Weights of a small GPT-style language model, trained from scratch on English Wikipedia.
Size: 18 layers, width 96, 6 heads of 32, MLP 384 squared ReLU, vocabulary 4096, 3.45M parameters.
Each number is 128 + 32 x the weight over its row's rms, rounded and kept within 0 to 255. Layers, rows and columns count from 0. Numbers have three digits each. The size before them is the row's rms in percent of the matrix's.

# layer 3 attention output (transposed), 192x96, rms 0.0696, rows 156-191, columns 32-63
095:119156120134107164125147082179076147103166165128122136124156116081115112112113097124114186125150
110:168200080137126146159167088164200085129104124205110134092140176151118170117107159110120118099157
101:144091081140101120156128121100092144149095109107060112113140095134132124182137102125125122157072
100:116148131151108121142154115172105200113138151219180158074111166108120120089054131108174197116152
114:144121079203072079114109180084109163165148131144125156107151195146163170129122154157105177190152
092:118099113092066157141116084170129144181140114165126184138114098088128168147105147168123068194176
118:099138110104149108175123139129092105096134110125060165104142157113139105150099095073071196158108
108:173106143134155139153107089135118190095094093152190163136059104108106156111170121180110085126118
117:135127152141094162140095168121159106095201174122150083175155124132076054179127113120108100102103
128:148123147154078142148112130130165048122140143111109116158104195131160079176136130090116093151110
114:095115140166133144041172129141117119109124058142163124146183151080128115146133188123096080146114
120:144122105103156138073120185060134159096085086134093130165079074146173138092132129082164102146129
121:088143153102113157169137119155091091105135153206178100057117056100160122125078119103123105107133
116:180114119094096151102120097171110110090142194143156058152094096135152151160156160207131095128104
112:137121098162124155138140096112121136200144158129177127175092157119114103141161105131109058096139
128:125170193159075164084084147153138135098105077201113108125099115085112081124102111096112101142093
109:166112137129119120103184155123157115153138106119144109112154135085162147057132158190189171147169
118:128136080063104077120177096192136122129073168132150052146126143167151165152149071098111131115128
111:167178133134077114166124137077106157149139105157161097082164120127110170130078199111163136066127
086:079112091151078134157127129169130136116075175108150118101076187169113205131134147122120139167183
089:150158120086113131090159127135132118121189166115128101151155178121177156243152090116120107125165
112:124125174112136167161138110105093150040162114171109140156152073109111104110104104116200132153123
090:130129090171065103102134128123147136100142132179165153102080111085071144134126175091050110124127
118:064116131101143126132083152088142106148186101152161119130139099085101135108127089117140107110132
110:065126160091104117120105143123131134103143139119106185130195168136122187108187108099161109185088
101:141147147063153143118223149133116101202152103085093111085125147093140103109131153129138142147119
092:153110087189089145112175119175159133149069128160190080166087129166122091084123094125125083151091
114:108117095125148169146131103161113125089110170147151090125112080154130129163173116172144069127101
102:149129103143111162163120097140152110179110156120142183132077128154115113076070142143080134119085
101:151132124120144125117146102087135201075064130193134128157136121099142116022120110178101109151110
115:173107128087155083118080140122167165070079158159067126081104065110103091086098125167108136113178
091:117186195103087112111159123081077146124193177137108162114111114149180133135128153140126110138137
112:084120126114138141086023136112140100106134137124126199075093041143119115144116168100104151087128
103:146150130096130145054065128075137189179106106108049130146182117111093195114173114159151203097169
100:168056127130160162121167113108091168090168139111158128074105047114179094162109136153126118126170
099:099115124169151098124089124103167141137088115125196157075158121075168141087163099101144132146108
# layer 3 attention value, 192x96, rms 0.0559, rows 157-191, columns 32-63
119:178090123129101058140075176128149119109128098141108148110086106163103136150126109143072058136144
119:052194184087130146136072092105136135107112152116062138137118164129139146133164158209157173131118
115:159149103136124114198111100100148159125146116129099135107140100146123115144110083110167103155144
100:106144137160161104042148166144116157167173141143094151082122134133121123110156216121123102067154
096:123088104131110150129133149131156104161144095118066121136218124154083134095134139124173177104097
110:122197129163166185187168089136151086088155140145148095119179109195136130102123053109146140151100
111:133054076117091177128176148137089130119135138151129139107101121151115164141132182112137138149116
100:089146109133116104118105047134113130127104148095143154058150106073138079139148163141130138136160
104:094108080125071148161124087125143114135175103109116137111093138174170044141142131154096092135152
097:206050123088163113124132109088123110137145068160066091094099111146130141117091159102173132085113
112:085109106130159100084177120091131113133103134117121159152098196089132134187090164140122193140126
090:133103107163123124147145122108063114148133146124124196144103166121145101143087090095101155132156
101:114091116134100098128137135114173133156199130110136138103083160061132128173153155180177181097130
095:113150109134082131206062093142137151122124091133140096078181137188130160172143153140123107093161
094:122139138127126126163127095134055134115117151139195182119157128122153101075132130129118129111168
092:131212116092134095120121173151129122089105105121093133123082173107096070112118128120164123123102
102:086147164141120136150140172155139128120140126137098159174061200123169096154159072142198173106119
094:136105194147164162143098188133161141137149134124145069111135129119072196139123071085161140165192
116:065141071162130140102150137123147196197147078176103137135169107137155149125181087104139165114101
100:060184110138102098085111151143173127140115128110108150162122218133130085155143091164117125101146
114:166139136184146150140163092139113135154103175113196132117081173152132166120122059108090123150177
111:138107132147103097120139115103057135115161119162153182107141195088130079171126157146132154097096
111:107137107092181156117139119074143139113077081116178142124121122145129161112145090078153099165105
108:162161116119156124085164125158093135164113133130107131149110170162163201086109071102114184105103
096:101184135125115092081162170129158160055098147099112160119132214114135113125121115130188134134138
081:113123101158088146158142120130102143195104106128107104129085119147124114161099195110111064154211
101:123113134126094125100114077122127117087149107115081128227153136123140162122184112114138142074136
096:128117138141097184177129081120136084076231082124134120100144114160115154146106077141137164159163
086:132131153123128082171191118110147139135079124163200148125058184116095165115153193118117113187129
094:107073174181112174119153136135091117119150134140179117134117118093091153103143189121141186191135
090:140052139175142076106202104128139128138127106123208120109156121150094174123169172183113175163156
095:145107161135131091143127103110124139137184084131173158157178051072112150095181105041141163123088
096:152132126091146162125138235140169119113083112152169103087120093186149128085077118143128096139103
095:077095075147068158075159118106122135159068111097144127124157113096096143148162175099098113153145
103:165175172114119134146173116134155112177118184167142174150080159185146141106199070082123155099132
# layer 3 attention query, 192x96, rms 0.0562, rows 160-191, columns 32-63
078:172113073139189136116091164103122173089128125141142138151092130123152156161199115182082107132101
101:116124140098092095135157093109124082151158122108085184122171109140144125104117106104120118150159
099:100130134156118159102136090144120121187150118047098155131210121111090153144090176161140151165158
125:117099102163095169135089127155063115099080123186154073107101096133158102154154092108156082065104
072:070155096138156070109137134067128124164169090129110134134153126148171097159120168126082140104123
072:129096138197140175127123159109135157105149110170112092162135101130136141083162079158187133033125
094:138185118109090115149074129137132160124140058157094158085091078073138122152140111132128128091131
090:133136117189167096129100109123146090142165154081116058161094125163115137139065150180117160120168
102:151079133120157159105137096155111164156104182130113065160086101179109109205167113169069192144109
112:025115132162151145120064045145093108109115144136192099162134124155101119080143120092151139119110
093:135079112140141100085135154093137088131159131086197109143088078156143141135162132138148127153131
098:145105145156235113156126138141143113152145189140175080146130098134119114125103130161129181124181
088:173182069115130154093070136118114176141095173131021134180132127144161098121168126126073184103102
089:138168138131113143133176130138080124084117093118151146028102145120099132098058111068135126170088
105:154144111077148145124128129095111181071187088133075129155163155114100072155176079091108091128045
102:168121135126190140142132094139132106136094199170186174117130125158099091138112150128127157099162
079:149112124156199133129172171128104191083154102144179114139113167106105118178130131104149153062154
113:134208194201120142102078101122109180083118177155164178121181134123136137074121178131101122113128
102:093152124107053124165079173132104107115116084160086057143131138101160114127104095072068109109108
101:091126167159170155153120071085135132154143084157138099107139134097129123115122143120161137071091
089:066130087145111147142110120179135098118142130143127198114201136108102143178172106085193077148111
094:158162104050146151095164131147112146167115190128164094150133099112110065141206093096093152183078
125:178113101108168172087182125125155154169126127113116113057073091185106102128135121202100180124157
097:198140170105138145097123190127110077138142112150062177119117136140133093075111151073104115118154
115:098187111135166098111100104128132074071185099109077121179144126082106143154096153127114098085140
103:127112113138131108093100105181109104120059087107056126096117147170185106126095143090095135126087
092:129130107121134138192168125150135127104098169148133146113112200125077145136162123146184135155148
097:169085131197111127106122174130087121167083145111168079152068138142101128112154141135125153146108
095:103126126086059126128140100145085129100112099152110133127149096154150157144100084118119081194135
109:120197122107094178103140171109089142118149161155114149146149142109133094110061086134127058105085
108:074114102116136071182112185115104109142157124119145107079105174115133094083062075082143093105131
105:140161110144097055135100152150118109077121061152144129184105124107157123199136125097090071046094
# layer 3 attention key, 192x96, rms 0.0562, rows 160-191, columns 32-63
084:160143046139161119091144176080088180082130085107154074159119100149134127117086127128134117134146
072:159123109092128185172151108128134156206153081117110137124122132141133159144153091106149138081152
078:111162162115123151147103077103131148159099109136151189137134118091065098081168125074118093111157
077:132164158163128150129114084159103153132168170184134117125164115083136156179099117141153174132167
081:154091070122147130080107180146116157071093134128157126150158160112104057130159123115123148108119
070:143144118092118146118058121084105116082099095160135136123165148162158117164138102132115085135125
098:152163084148151158133122126167126193115159131177082164128145098120143184180187086100148098104115
123:120119143101156112163144114120112082125136129076170137135111144114096135114136142163107180183143
093:147091143102162201090126087168132090156128127116161155138104082112145116160138146152140169148154
109:073173120142140141127144078116153063090088100100158156185105092147112067138122103091135125160108
120:190113146170183074105080144116147142105102100118102108140085096141097141139080114106118135081089
092:148116105113167170138125065135150099095148132107188120100166141125118150100139117210118147142086
104:171107071147161118078084127154109156108149124120107167129112145163095115132117114137096118132149
119:128146169149147138191143104080146147125081117124105146108111121107074067131146130085105165162146
103:130154076122139112085120165105083184161149108143150132147085138121112108121147131150112087143125
103:218117126151147127151158070163132065137114115117255187084137143149135115134126107120122138193140
093:106073134163140154103059155082111163132049091122195121148129164102128130143136138100106121153125
094:129147193113103110184112111109112107104097101089137167105150147118123131145170076168100144189093
094:107181139085153166117147121153155148176171149146114115144157136101185110123090080109120115072107
092:105221158101143153166140117101037125141074128177158083134123100090149068086106117125127117116131
110:076138076165132176166148070139172094130137149109171156163147141111144154106168151121218127152132
102:151158074188114125071141091180192124181183170106203189116093180129123130113145118156134093120135
089:136118071087133186113142096154101141085101062134131142096093064181139103071137124134104105142138
100:178123104067125123170111159164133138117159154129074113090060146170159103084108048145145151142170
093:125142077103112125160147129081122123128095116166094156207082134163130198125106149176097108091120
118:136145097107158068095090176123090114131153075139069104128118136139125101197129185094048111115117
096:110061080144135122194129159142144115093080130138149108129136203097145137095139175202190140172105
107:153117134184078105098113136129128154125072054111138096165115175113090131141109173079132111137111
096:076134209116124201114157096079070117122154131173113156102167132096182198143125107093159126149165
105:165202101131162196175170177143166100143170165154166094113133102148138104138069073098129103125162
091:105110119128156162165156192160139128155165204127121124109135170131104097121085072083146093138132
094:137129130127145156090151208099122144138098120153123131182140141119118191156088095099097072087151
# layer 3 MLP up, 384x96, rms 0.0802, rows 0-28, columns 32-63
093:140136155094107125156148087197123143126120141118112136128154160131176133164154094176145108126149
090:136074100184121149172106128068080089145144158167083110102099157131157115109159098116192126182083
110:149095100166125167128144137156096075154123130148088110179096125099180153103124106105132132091132
104:103051125132115088099099106156077180119149114188142131124158152133157125096143142126070056077106
087:091146141141114177082104110122160101110134131113100130205106118195159062083120104139141122099102
096:105138115094121166139176070110114179090116151138076080184135096099154083195142131119188116106102
100:121104139165161196116137117177105128062133136105115132151110137175170131115128119084129098128139
094:153102168112158084123107082121127100133095136131042132118073112120120072207134078097209143137184
108:165105083169092159159134165084073098112144136176133122153144171104163059090096131136169130115123
101:147154145142120126135136121160079108171115129129139023156143100157081121114160136180138149089153
094:099115128189179112156129107174128140125120105115140142099128104106103075131139153148090125133069
101:137137049135136055083094165164141111132127091121117149104170140087144179153131128143162154099108
098:115092091204129117132123192150115136118126122110152146111132096119146109151114163171167099126056
099:072124094136105157097119070139068144111145119121101126163115106149129126097144143170111105119145
106:165091082183147143190109156141142149128165089143168115108113127131170139155084157092128145144101
093:089117096168097091113153129117118040135105126163110132175112067122181109188071134141123089149072
120:100099149091106097096137142137080113094127146127070111172123113133148118085085155136175125114102
096:184127111114093123118108126126116102187135133147104133179141100132099131174111063095131082094096
094:148171129120128121120150166159113108132107118140119137112127077120120127171161095112167129157065
096:170118125146077101109079113092107101102135197144115122156165157153130110107088163081187146153120
105:113174104139097111155085166121084155113150163173134103156078186215151128135139146085114102113149
086:079152076120113160129121066112118160095114191130192084141115143120083073127130128092154124111098
099:118147105117143096143081112233108204085143140135149113094115107091168145121161115179150095144128
105:096140100144142178163107108153099135126098092164133098117133127101143154129157123155165119085047
093:135153123113131149163104081092122093079105120147095134099145107097124068164169128125150130118111
090:156153091127117179119081141150116158119127163125133106149139113121114073165073088114109155143157
087:155082158163182140110124149100081102127093154153105085156087165161120053112095146092173117094143
116:103126112094140149192047160154127095094119120204129108173131135119127129149163058097132094148163
098:136100087093119134127163118102130160148144150106098160220098112117117117108095087160178138110132
# layer 3 MLP down (transposed), 384x96, rms 0.0802, rows 0-27, columns 32-63
095:090109189155144122178109102117195144128156142093150064162120174100094126126134123173136110151113
092:136128151080128100101149137125133121141170159102090132112167134120127125147176144118099117154147
109:148094061117163140163201140146138086123156163151125133109120118191131093116164149163150099162122
102:159144091138125120127159133101143155062177116153107157153173136140118158124101184088173143198164
086:154111077084176117103167123076115081132143103050107088160153091155136133116128157119189128142159
097:115117142091134138138161070152124091097120203090084132122149119132139165110209143092171195152106
101:139139129126131152114137081175119092080201112147094095123136148108105113114190071020191143201117
098:104099124141113141111091123133091136121143119157178125091192093078162074109131188079060109138109
107:123105186133119176091160166119116125134165129095089140063121097171134122150175114097134165125159
096:123075069088164084196151106128137132165160144127154159113136085128138075127118118078164142101096
099:142113117082114117153200091125099152119080164160086122134123170156117063157131130146131133166149
104:109189089101135143165154063206117159101131157153136119118103118091185131148166142153167145131125
098:152131110111101106137118170192162131108113166089121186122109078168151110111116122106139088134109
099:161135092140124140126146062136129094157120160142204101061142096154063138154180165137090169167124
106:128126179099108164144172146100106117147106133158098119148076111051126069122132124099139105180142
094:139194121073150068205154104192145142187080144131168116098153130111121128113113095175147140146169
118:163138135183095124128159111068146160084143127150139133142139160153123133159170189114140166081176
095:155125141117128116148098094102079179129122127133111138106190123113128170179170135159117099083142
093:180117127159098066130129078195173138171118155085084159122130108155100100165143105148145126154172
096:159120090125179195056122114052089075132128122128168098172169134122161115154153154162175117149086
101:180185137089101103125175107134081122175113132152188134135132126134147098124126089118146072070108
093:113099140118128152182145075083129139124122140112077106082112120142110182160162110117119171193101
102:152139113130127106078220089105123167184148134180115142142164121127205151176142069117120154173143
104:127145083107173128108125124116104074149148105167207153114166161173108113149044142092128163153153
097:167154152107149122166114148145130090089151132137103089092167129159135169166106087102139101138138
086:135080094169092062103138124150148093080131118136119169130133120082150097131136138157123072101117
091:112119145139144157168092167121140133073121072117153102092162109115163186144114118071121156148017
114:125113115176100080097136157127128150192131073032152113151081164193110133105163117140098097137137